Each number is 500 + 50 x the weight over its row's rms, rounded and kept within 0 to 999. Layers, rows and columns count from 0. Numbers have three digits each. The size before them is the row's rms in percent of the matrix's.

# layer 6 MLP up, 640x160, rms 0.0665, rows 604-639, columns 0-79
096:576571529499577511497530498496480475535506474529524511531473528444499561497570458496468504447515377553554603469551422514546521482488628432564429555433407397583604567438525405433470509471568543416520455525497548476542498448470514529519507372
102:460529429492559421399527527506464494527537563536560522491481490502452522529450513531475563516489535544503571461438455581571476576516519513507389466442442522422508478463492517516613542537598526382649453437572494461617570535443449507488442435
101:544477536557446504525494517443460532480474503502578463379570520539532477512466507490559574545478517503504556534533489512445447441439600466482552480494470436397535398542450541477470514401495426511499516460490491467568458472455417583458425519
095:462448462537496466478466491536634453455483461498493514514548516437534569386406507478502536564489514454554567422456471458465553490487484477564523457477463476491483540436511507583452510529564419432508565522466471518527529548577501523561509588
102:529418542533489458456461553459510549468468555446546502421538536555373526534518520492521476455480546510472484516424522540467502503449529480529551479451443489555434447620528551445526460502432571444540388446509485477580551568551498481467445457
104:495487590517551514564535475586557513424489460417564445479485449526561527455508487484529516541411451542560508474443532500562551480493615432465619461565424518425463511502532388456513436510514476527534500448453373440557548456526503506483471532
099:476550494427502466436470396494454514484552499601628492601494473646425576548519548492436512471522516496516533466470373496451508522474506464441585522563485519556451495473511509548521441417493388530454523491454520431523472396513490510513430533
096:558516533396514607454453522435552476516484504467487520480443562439483472473516485571560527517462467575544502521396544573435515488488548492507516539507525500492529454439635492497428366558589624503602523439447390475460447514514549477559511481
095:413479592598537444499483469554511513396503546520475541566544489567475478519589532502484540499500453518469563513531488538480475564576506482464450529490545525487528547493501483444503477434540524546429504459464367387499466498494448394515562534
103:594487533545472501505520567492497566546489518537607456486549503407532472504559454550537570491437477494527514533430456480583490590545534527483436546508571429561539425519424488426465493409437542489510508565489466527461582536530514554471371455
108:509557531504517507444527521505402514419520461549511479531461529545482523511456438482472425533475487483414508473553458463493458519575554441480492519454530507550493519491487507478430581467592550520563525491538548531504493581480488526465461507
106:456511488537487466496538473549459455495521435526478479442414481510393518501463541509410517493477525615503471558421455559529507510480470589455418507437457533540509585443528439393538455513452596455541559517574603479548506464498590558581477495
102:473509503519465598560450493384440480533556397409523492490551530414555503583489490455490530485476448545576473510515460469519507466548449467414540491484378461503518499499546478504423509473484518570592418549519444474482534512486445413526580525
095:599540513503532441463571504524571517474503497486466439451533491478586475498504482470417552375476454480499568556371534494567494488420408532487563468505572504561622551395503358568534523483546511491550469557483528506617485474515482588500555559
090:458503437474527531462440500536559543524554446454532353510563427463465465446475462493505528508473500430507445482495474468569528508539512523481449480487532605497431510473536374528515486485576487483440536530522584537539562534463504503431443516
095:378544533532551492415581391598580540511537461463461452533502528435477469534541524383558503545530467519470534537544446569565505532435598553447560504520349501468525496504478481479471473539522508461543511556498434547543482412505488521466482478
115:493518401510489593494452517463475581420466484467528521378507481489521527446521556559475563490525487471555533456544450506516505432419418499449615584469486493497495440467516498449472544434532390562510511500596461530501519420476541562528506445
098:397476525365518449496519453492535476538458555486486473472514514500494517479470613516446560503568505508438523536426591507598473534459509537433519464529498592386534568504495483541532564483471521591495544538575582438572460449599481530506558502
096:487478459490447485535456439534430529498448403490527556558406523473502528524460520391497462537557478498512440520520491543488529569434601540484528452447499573502578516380478475480440479567557420472438570455501406540501512472456499516534487551
107:570484522548453512488507475522474500541483429505509549488482452544457444422463576486577495514443509496576474517597493480494545470438582492527458414474513494421480528486435482460469460605476516529553496446475509443492536446470460628594484566
099:511514486554500548495512491524571456559560582503533557465471550555450477522506388556552592466574439463392509473439493471522458491478476505548491525480458540508529474475573483413485487546558440576523468559515470411499624526560516489548516555
108:461560410514469563478464536541571465541493589515533504456449456480626515537458515549563452615496501463495558479471586396425433541375508458392448529439507429491484555548485602522467527520399457474531595471467540451539463463513508564489466426
095:497492422500463510515528484501508523541467434471456500423565490529449468454415457465598500564552451445535497455525563459514379512564512614436469528587498558519493478581458486510503503520573509511503511420419532429510460583518433454425515517
104:493469553550529508444456535482488488554541467485450425493591492439541447562415549456483560512501450518544610497520576459550545460646424520514489504426416484543540503530494429495478528555458481509488470498517451501487518395517610487476411380
090:450589386599448543506606490462491456511506516553452509506484551500543507559530469460536482499514604516435466481430471435487489473530516531419441451458547548449452511414475532479522524585583526529417562440499417433535532456596461537572519545
094:508463563487490451499497463539436611458453475553506501504438562443440571473542450418481470541518551436473437471507449481548490456517476470529566523492497591477521607589514430511510553505463542465574515458480420444582517534460496524512564518
109:575468472516591611503482334457382389513486468493434500425500641482447528492393485445568514504454412497567550520564473525446471488468528504537514433523542478527446477466377587475565512437472467426515483490427579471606507567513530569519549508
119:506466482574456462485506518476464577541538512513480475453511487489524633575446529559532511528485565455560441427480551476554514444537459488505444555430455582413512456628446483491512499507558628437581531503516540486530498473526530557526459466
101:529463569488542540560512495539483492485478523583455590561432465477518466452502524498508527536506509426547541514460416532448435496387519474507516545507441427466509530618567565517452491473551496513434516461441408508514469509523452560485538519
095:432461377522443490538475441587564608501453463462546498539453545444486431489554503555462530517524446503501474442539463528555492490447558520468463422516578574614535454545520532565473483417475577471518504488508574477513499506487561495519568481
100:445520623478515379458503522576445535563523458469471461441545509490467507485508499513527523527467460376514645538478511409493540462479453541468481551468431513569531565518583526493411547539489523610491399476542444523517495411523419548433492511
099:539509533493532428464550515438514451567410499566533464545515529378548567526431501505504533464461531529501513577475448628583453516559496458514451573487460511576529568484456397547436556521511510457502494459465444481552433509462444520475430547
104:437485501495423493475480572586535593550433477529517508516566518447512432492488534625572528624547508518505431497564504509592481548400586522552419600503512565476504543551506408502536490416461467507472528418560483468492610513498503549399429510
103:396539529488449537491484542516555409531553484480528424568531440469520504502477536493466437534501452441449458553496425557555516520521494494584461611441525576548425439500559515430420503541429434464461588450447520427433510568504587504587457464
095:489469498522534489486480458516515560466446507557460512500484497472495533520531584537526596548466448523346493457533450414562547508473578628545540451527493471438556434456481529611451548489562479571544497481510460416463485586519518483449573509
092:610572501597443538500487571445480526561533476529533554436597524503500499465412451441568488558466405540420471460455621481520441554446423394522446530478505409602485508418402517512488507437447541445515607485442601550521531489513542573572469478